python train.py --num_hidden_layers=12 --hidden_size=256 --num_attention_heads=2 --num_key_value_heads=2 --head_dim=128 --intermediate_size=768 --vocab_size=2376 --hidden_act="squared_relu" --norm="rmsnorm" --norm_place="pre" --norm_eps=1e-05 --positions="rope" --rope_theta=1000000.0 --rope_fraction=0.75 --qk_norm=false --attn_scale=0.0884 --bias="none" --tie_word_embeddings=false --parallel_block=false --extras=["capped logits"] --init="uniform" --init_std_qkv=0.032 --init_std_o=0.0 --init_std_up=0.032 --init_std_down=0.0 --optimizer="muon_variant" --learning_rate=0.0121 --lr_mult_o=2.0 --lr_mult_down=1.5 --beta1=0.95 --lr_head=0.00867 --max_grad_norm=1.0 --warmup_steps=200 --schedule="wsd" --decay_fraction=0.87 --decay_shape="linear" --final_lr_fraction=0.0 --batch_tokens=65536 --max_seq_len=2048 --doc_mask=false --train_tokens=351000000 --max_steps=5356 --dataset="wikipedia_en"
Each number is 128 + 32 x the weight over its row's rms, rounded and kept within 0 to 255. Layers, rows and columns count from 0. Numbers have three digits each. The size before them is the row's rms in percent of the matrix's.

# down: layer 8 MLP down (transposed), 768x256, rms 0.131, rows 9-33, columns 128-255
# up: layer 8 MLP up, 768x256, rms 0.157, rows 10-33, columns 128-255
down9 091:173158132138106170096157141077093163097120151146126105168165051157112150145150175128055151122125166132113146119187144077039140109130163111085134105098134140152096122144152105120120105106148096132157099162094103126122105140044167095124140160126127109089166122173116115118067085153144089073141115146086130086105114204154134118090140088114107093166112121144149158123109154093101112106138
up10 100:115090154065096229115128144135147141222094131108136119146137094144129112138127103099130122132186129071174126124161120099171141135089136151111120083048138143168127111126054110149187170116152199137114104118178116121164097148085138125130140138116156135179186100219152115101083168080122132178118179153114120151161122068113095108165082160144140103121146109121144112077124120114129108156131
down10 105:127098175135143088104135173178121109151069130098137149190144139132149110144094102099148125145150124109111110170133091168166175149117179195136130109157152142175147075173163096168163070168171049096114130171150160195139120103173152116129117180153128111121110087125161113033094082132137099092072115160144139150096077133084107118128085154127085123116146053138185051130125104147132139160172
up11 104:132133152094081125091099062129154104121115124141095131133048129124107126111092092110125161147164122096202102154156143143129094085117144159086113116149132140143161133152172000100149184115149080143082121101130188128107105125133081135115204169078145183201142096215110070129125169093106097097118050164137140158152109111159164156121091157141166141192131120108135132072123199109152112133128
down11 103:092155098117152118173115147111148156129101127172073106093100074117129060103154082047114116151163111099118127126092122098177115130137158127125112080136103154139125180103143137154123164143095149085150074124162122143147137140178159123152117164087102142100152109106124158078116213125163219147152103105132136152101143114098139103129141171191123156192184156125127166100155133152174176184113
up12 110:056088073148096118101171142088148135087084153154176107129110128161066137126121135142114141186123112093124075118107120103117153130163147117097112112128123113114138164095090149090161120052194082158172100152092137151149148131106118155117133153125148053130116110255112091118095153096119130087109133122114089099086088164166181174165101124167146130097178109148129098155151160109122132179150
down12 101:142118103152148184124107149129119192149117195211106134150108093104101127140138088126141146190110169139106138127097197094078124107131050145115126162132131081148099159160143113175105142129119170158162086121083100084157117088193115154126105164187106110103127112102114142120164111047144095139044109083183109105067158127131082111070155109163109153068131180154145145131130121127150080174120
up13 109:106094090123119150153069149180124086177143172089143107196103105076090108096104171128155177210182078158193145131137134111090180146145089120116103117176108145119104165048105165091159081206163133142177086155148145105064138142128151145099124138104129120130129112141120142145140094119146135125096134101151141148068138130149122127077102084105162092148178161090150143106134125079133160132170
down13 107:158129167117110124186223085069143104142127143072156139158131162100116225160129170147143104133070129109098120171165108133141142165097079179116112147114118092161116145137104161101100145129143198125153094124150112109159112143094136132087133178081107082123093118109123197170112101153095110105155141080173132150177182187143143098160212079135095079124112166111163092100069151142171148107094
up14 104:056053120149042113125109122157175159178140122114119126140150161133123173116094139112172047139091146141100108147093148116116137156166147120171132071136140142146141128152165095129105116113153149107141145133153081105089150135134082134143154131146120142113169174188152135074148091122120102106142114087085123146151114161106166068165180099148094155173134148161102210108077112179106122119197
down14 102:150097122166119146112088147121137119059109113108143180153098155171056105137101114106083127107149106167155104142118158101169153209127110146080146087164130110077112152159145101159081145099183152156086155114159121136131190099108106125121126139130151085108124166163123097097158089118130125083173148175095126110125173092166142071179150125093132113141113064127135170159112132150160062099105
up15 087:106160150126138107092069120169164096128139074121089131119116161067102196115152122106119149182127125114176114098127165170137156089145080128104102145092126126143098127094103107138156109135140156088135114088131120133121138133101111140106159108160158105126113213083131163162142119103158116202106121169137088143106091147140170093150126141165096085083090114121139107107133149154152122133143
down15 093:155123119098113112168111095176115151093151081108129182102097053126165122087132145114113096151124134119143185083131167078185117115098115144165152205053145141190163173079137202134157143081155122123110171115079104106172179128075106127133123116138132130155131108089147176081109149133124180117147161073119135098118160155130159097104103121160101114103171131113102181085162098080100089123115
up16 086:144090106144079187088167084219108117167126124115097148103135075106107095112108126098121082152135105135135153171085119102112117089117134094129055111174185105097147120151140182108157113166145123130126168157146136120120114070112135098110087105133197156165170149137116090210082130090132208166127131150112100133255158063112095147137093120150053102104174160056132136097150106151110182135097
down16 093:133102095120124125107075119153133193103109134161146113098143159107169131154144119137141099172129192094142093114104080153158103177169166220127087104094115124166098156134140078148041122072164127120093104125077163167161135157084100107128108180164037124090082152115148088147137155141140099124148126129108089140042115160176103139168112113105135152149094085118106115204094126123136115142116
up17 116:145094085102107111151138086141172163118145161147146114114106206122171087091063097206118096114158089121137172156125119117125127117156113148195157198102167154131138115156123193113113160104098107104144077141116160105119052126190114137154110135123164131087090138150148100175149122138092140085122079166124157150065115167059109143056147129132150122189099155098141071140105123096113157102166
down17 114:102087165124108141123126123104093133103143119107108060167118131112154190136128112137133096137181150106137142178188170156124110138133180154107082134115144184092145128082143120119177152150097131180153176148195099095111176161149152083099118120161116204117081109142084126133170164106104130107132114130120037098134114158175159147159150173144083137158161098138152160119110130123104151134204
up18 078:148096110136128120187124136069158078148042147150094142097117129121098124188171128097204155167146114120114155142120154139124213133159049153127102150154167162106075108162101091128149061143166148149142128108139140142144108158158097175100175126126122118150154046183091065100102108093113170100098122128094133136099133102111097139140131122112077117103037094104088149157136150167086106090162
down18 088:143134111033116144145139117118115138137136076139111076170120194137106096104090141109066125063118117166100089116139175111077118091137116119117110081098078153241163154152104139113077099120150142157115150130139130122129197152141126122093129072129057134090065175115046112084126165123130089115166137182108132137129113128141161104174140161145133153112101137146165104164085059114150153167120
up19 108:101123174081157209110156111174183138125136143175038103126144105174114109145124115114131096118117166107131139096158092141118041112150137116080146115148053134136132103061144133145132118163169115106157175187090149122070119193124143113168112123105099092128171104139105165143155052134139130151144104128125074097137114122111109101086119094083102099053150104073131138111119102108129169134126
down19 109:167153158095132143112128112051115157154153108134161123143084085130129135142045148185140146182126107107139132099129058134130184170202156107142143131111106125140103126125105119104123105173142105117153175131141189126141101119102170136096147140175174083165099197126114095134188126084150124114068119152181102133127113089148121142095124141198115135113129090097176127204112151120144097109090
up20 099:115082165139145186124115114102202099126124187144125172186144164133162081125192121160115130084142164116130150116119056136178090053138139086079071128073141153124099123107108151103177117114110140136165169172150079104216145115121134148145147201169122150131152076216083091151106148187144129071114141093118106087130135107139112153106091101125135173079127142140144126119141053111105147175106
down20 099:163137134124107088133105159209118122131049093110132084123145107063173130140157079133144170148204117145142125202136151115128152106132144180107110164149162096114142106144142156213119131211166070126128165169154131131149199132117122099117125114144120094087157173058088131162119127162124072094156082108131096133143186118135113098111085112116145155121168122131150062139177108127153140178113
up21 102:091152134074111122134148111139150177100191120168090124108116096134160112102140182151140082131137161159133129069130137110145115132200132124099175106149133089131149091102102082133137131132129142166158178128101131210132116101126130122140193099105107169224112085118163141128123180155134107172124112216149153084083109110112069132154151108100128096156155184112163189171083103146105161118104
down21 097:133122135107131128146137052120079082122144133175133120126094103143145146147129171107132117125157117131124142115062047104153079152122152153176107111142158036177164159122143151117134157167137154142064187099131146141192109065161130098170076114173119175112161176149035127082175142132156120178162151137157095129169123111139128123140081129132127078144113113171134121141143150114077105086101
up22 111:142056090082122178070133123125121116121169138131138174107091136112200143118142089129156086159092147108124111094069134148103140112146155110141110099172142084146135113126132140160185166072147082103138102147145116176165109139129116125153087183110104032103087076129134089099158134232140112101151165152151101136125160142112148099138034145155102119210092159169139152164110081130141133133134
down22 107:108127134204141151073121126073102175063184150124174178183123114146099085115127204132105127163136158123103124126067174145194122105094090144106120163157143080150116124077144112133137065140194121150114062182178108118125082143123100110119091146128113096139088043160126094155166105112160126093059161181125120148139119178185092084181143099153144093074101129122124169104142120093199144165129
up23 093:120090128117119124104119164147171121139139112197139162125133115137128088178110114155160168135095122093145149149128105137126099110141144180108134094099195148092111201151094113120130106129096082146170137143096136100156008144144155157137139120150182154068113171139085155098147154147124158134105137120162152127106136084108053173160158133158091150163108113087098102076125097119045094119052
down23 096:170073107130081159194170091124102112094164094129137137160103082160076124087124090162155181221154127127098081139112085163156173180124144135105132160137110130093082112096095129145072098038190121137164137103131119124108170137108155160168105121115086157169175092098188092166104149125088149085177112164143149121164067167104112117132145143110124193149160114162074075118135139154113131169155
up24 095:085102116135032160152101133129130109165151134152113126111164137114114118169115116162148106119126145067114111128149184135152138130136159155078067199133109102141137111190120102106128149161076082147165088131108198128172121059188126099119096138095167127100108135118077108164147146146156138113087166127212092167210141090082116111090092180218155136139154160107143124124105137116176095105130
down24 099:079090142168154118145127182122137095138152171129154091086193104133145167100138148078129089142104127155122099147159074153124125161152108146140191095168116110175128155144122135165105104106153128152106072078134066136118172134131100122151202096098081160169132157074147081130177168150092048145114096177091124107161106159073114146104110110125093156155149115096110120070132136108148110129129
up25 112:104146139104119142110128128125091103072095184114153122116179123113137067133158123162142129113182160135108165091090097147179109150120087132147149108122111094128185124099175086091159164185098065164124108127155146092088110119182092180125137143191156097142166146146168108133151100088177135140119147130161132122107121121098162137139139107136105117060105109154127148151102135095096099169115
down25 106:082164079080094180106150086188164138123136123113151094136116111123177107118140151155149144100188095117157143111195101177132095142107140070094109129122130138117155103171121092142146079116111156110147125097165120103136113118105158138104130089127184131152145154091140141113118123157090118153123174147135135131112121080121101127071140060095105130067072136087131145085157115103113158150046
up26 103:116120148149129156119102100162119178152118152197153107135168154079154109152148070080151160074120157069224121160087129125182130143089030152088143118098129183164169161116161177165095146128179085138157107151094114103182111171182070150115143095108083159145109127178090105119142145161127159170122096159037145131100125131160148155096141197139164096145100122104164136124089144141116132108090
down26 094:098104120164101084126094133096176157052104129142155115110085173116096116108142085136125150165125103132166155123089110164151152060124150087141137110154142166118135070081124139099148191175130109118127144092137092138164135159096140149070101119078091136090131073086155141143192136105152086114255098147122146186148185097139123114150148157050142134090167103115120140088149144092098128142078
up27 080:131145122130134142133079133132100150102110122159129101169093082139169079102106122124185131106143073124212148092203102166141153185165125122073164123086093194115137146105160156140131121141158110090181149058155101119122055150078171109161159139128137152160124094106165241135080170093146175168144113130168133079127122147128092134122081125109136123140110127107086154133162110150154118118163
down27 086:156145159150092114064157128132112129145125080102076113079135162094129124136215145170101109175155104199139169091175171139117122175141164086109106066100139120152124171058109092097118085101100133175107153131108163087163136076113110138076117116120193142104101130090101084143176072146084146153083135116120096102138098094119175143127134166166116121082136124133133138076119146096048123070093
up28 094:080123101214112112086064166233150126087140073102156088121126114183148131149103133127127102156123132119106177128141115136149122139134122182136141134123100127149148047154106139123149137135221114167107121118166151128071141059162147200144123169117136139077137129122093119123130166141100177098078128177018125063123095155125078131114148174082133186083137166133106147102167162121134142155144
down28 097:124172118155092104104161155133032099107112164107160127121176062111146101195126125115122124113113123057109089093092147127085103114170088113098143121118128116121123115089091144061150115118111083148102126173100170095129169145070114094126128160097099132115098173124104068131099164139143132144160139117057151146152168153143073111149136126128063142145156126160122111135121168159146106120121
up29 101:141100159141100128097090129102082171129139145107150147210152164092146125087134111131108100109105158067130064074158171114182142105112154152059147128106116099152125098108103134104135165079161068142062108065205137137095202104148119118115132129074091074090122130146075213094192145145091184090118096135133181165136133138108169138154122097113160141117151138175163130124134115095181154142190
down29 099:060152127179124133079099114124104093080129134109134120105099192133122091084078145121179120075103149110148106147202090153133155147137169146111110087160122089152143136132148139120199080125051101099116098117131144120159107152115104064100081112124141147160147122158154138144192102172095090146151200104111067151098099082079142123190131158170163101138130065120153125139094114196145147155103
up30 096:077147096107147203111165136143066101100125106127108188094122147137077149099158138175159073184212119133125142117105138122196150151103101118138133137091149111105125186162112136119195101125100174113145146115133113089155142122110132130041153173125144172182075149136119118119061147163168099110163106114161127120113130128134155101143123114132156149132192145134137153117085160133118144110135
down30 081:086120151196119101035121158183105146140122153085156136157104104115171111081102160065139079123110163096104176155176096130145115071146113140166137057121129089154138117088125135073113150214094134120098148081115090145132157177067122161152134091190086126085080096079105157109123159117097132084219101098118129146110187213185152135138169114108072120107181153128133111064159179108161134147074
up31 090:141106089154100114123072131089212058102086147158131166190098125082151145113117107176148149150131139178140145163130067120143170139152132127158158109090121157122176137193135147123157101117131072107106135136099159134145110083130091137179131106111101125095119211146136199162179151108154150068170138137125151135134111166137131167098111060144147164108121134086151149112128127129107114179130
down31 093:112123033154181191128113128112076082172122160069177126063120135168097085157104130144101116115086109081108122096149144134116108107104145154138155059219130111079175111118141131161092117129099075141102173161145113092078133138088099099126090111138131140080161062091125122105120133085126145131152126113097094121128094145172100142128131131162124106126113107162107120114142148132146134083121
up32 101:108141151184032127124173162113112206133142140111144119149107106149137188202075082105110061096154132147113091108128151145175119158160095108202117114087094104144086131121155126139089089104110131127119162154117104135139148089117106123085154163133152172130126109123209109119100169126082132167127114099112143107093096106108116099169172142132097085119164124115115053092160125109038093145156
down32 100:134092138118120102132138167108154137136088140140120142096150141137096154149175145124101188097090154148119133150144173159121158117125104173224128181116171118199191082107118124160129148156147117146085181113075112189123134112083176107093072101162216116124135119122171117152130120106158142078113103147107162072135138120123177114128187136132090121201143102098124149193104108055168126146059
up33 080:137074174106192131080097152168151190124160107146147150172140142150086131088091127151106119162092060104120108139095117120144120151149093116104109106161099093171119147107088066123094149102153154091146136138125118148134190167162184137133116125155127176121142157098149179135113104161114166120178111105102102139128141115099135090137018140124021150129149172173131164169143134083152146151156
down33 083:154146091111037128098130086065158177110114177097096119088121128167046087143124138098166162083142131145114111172145158074159174153117124127137134141121102164061059146198170139102118056125114119176138109166107162135107148132105140138124170114134139112167163123102147093094131158107129123108115154176141099122079081128113097136137158131107150126106074111062173136110074079149121140072039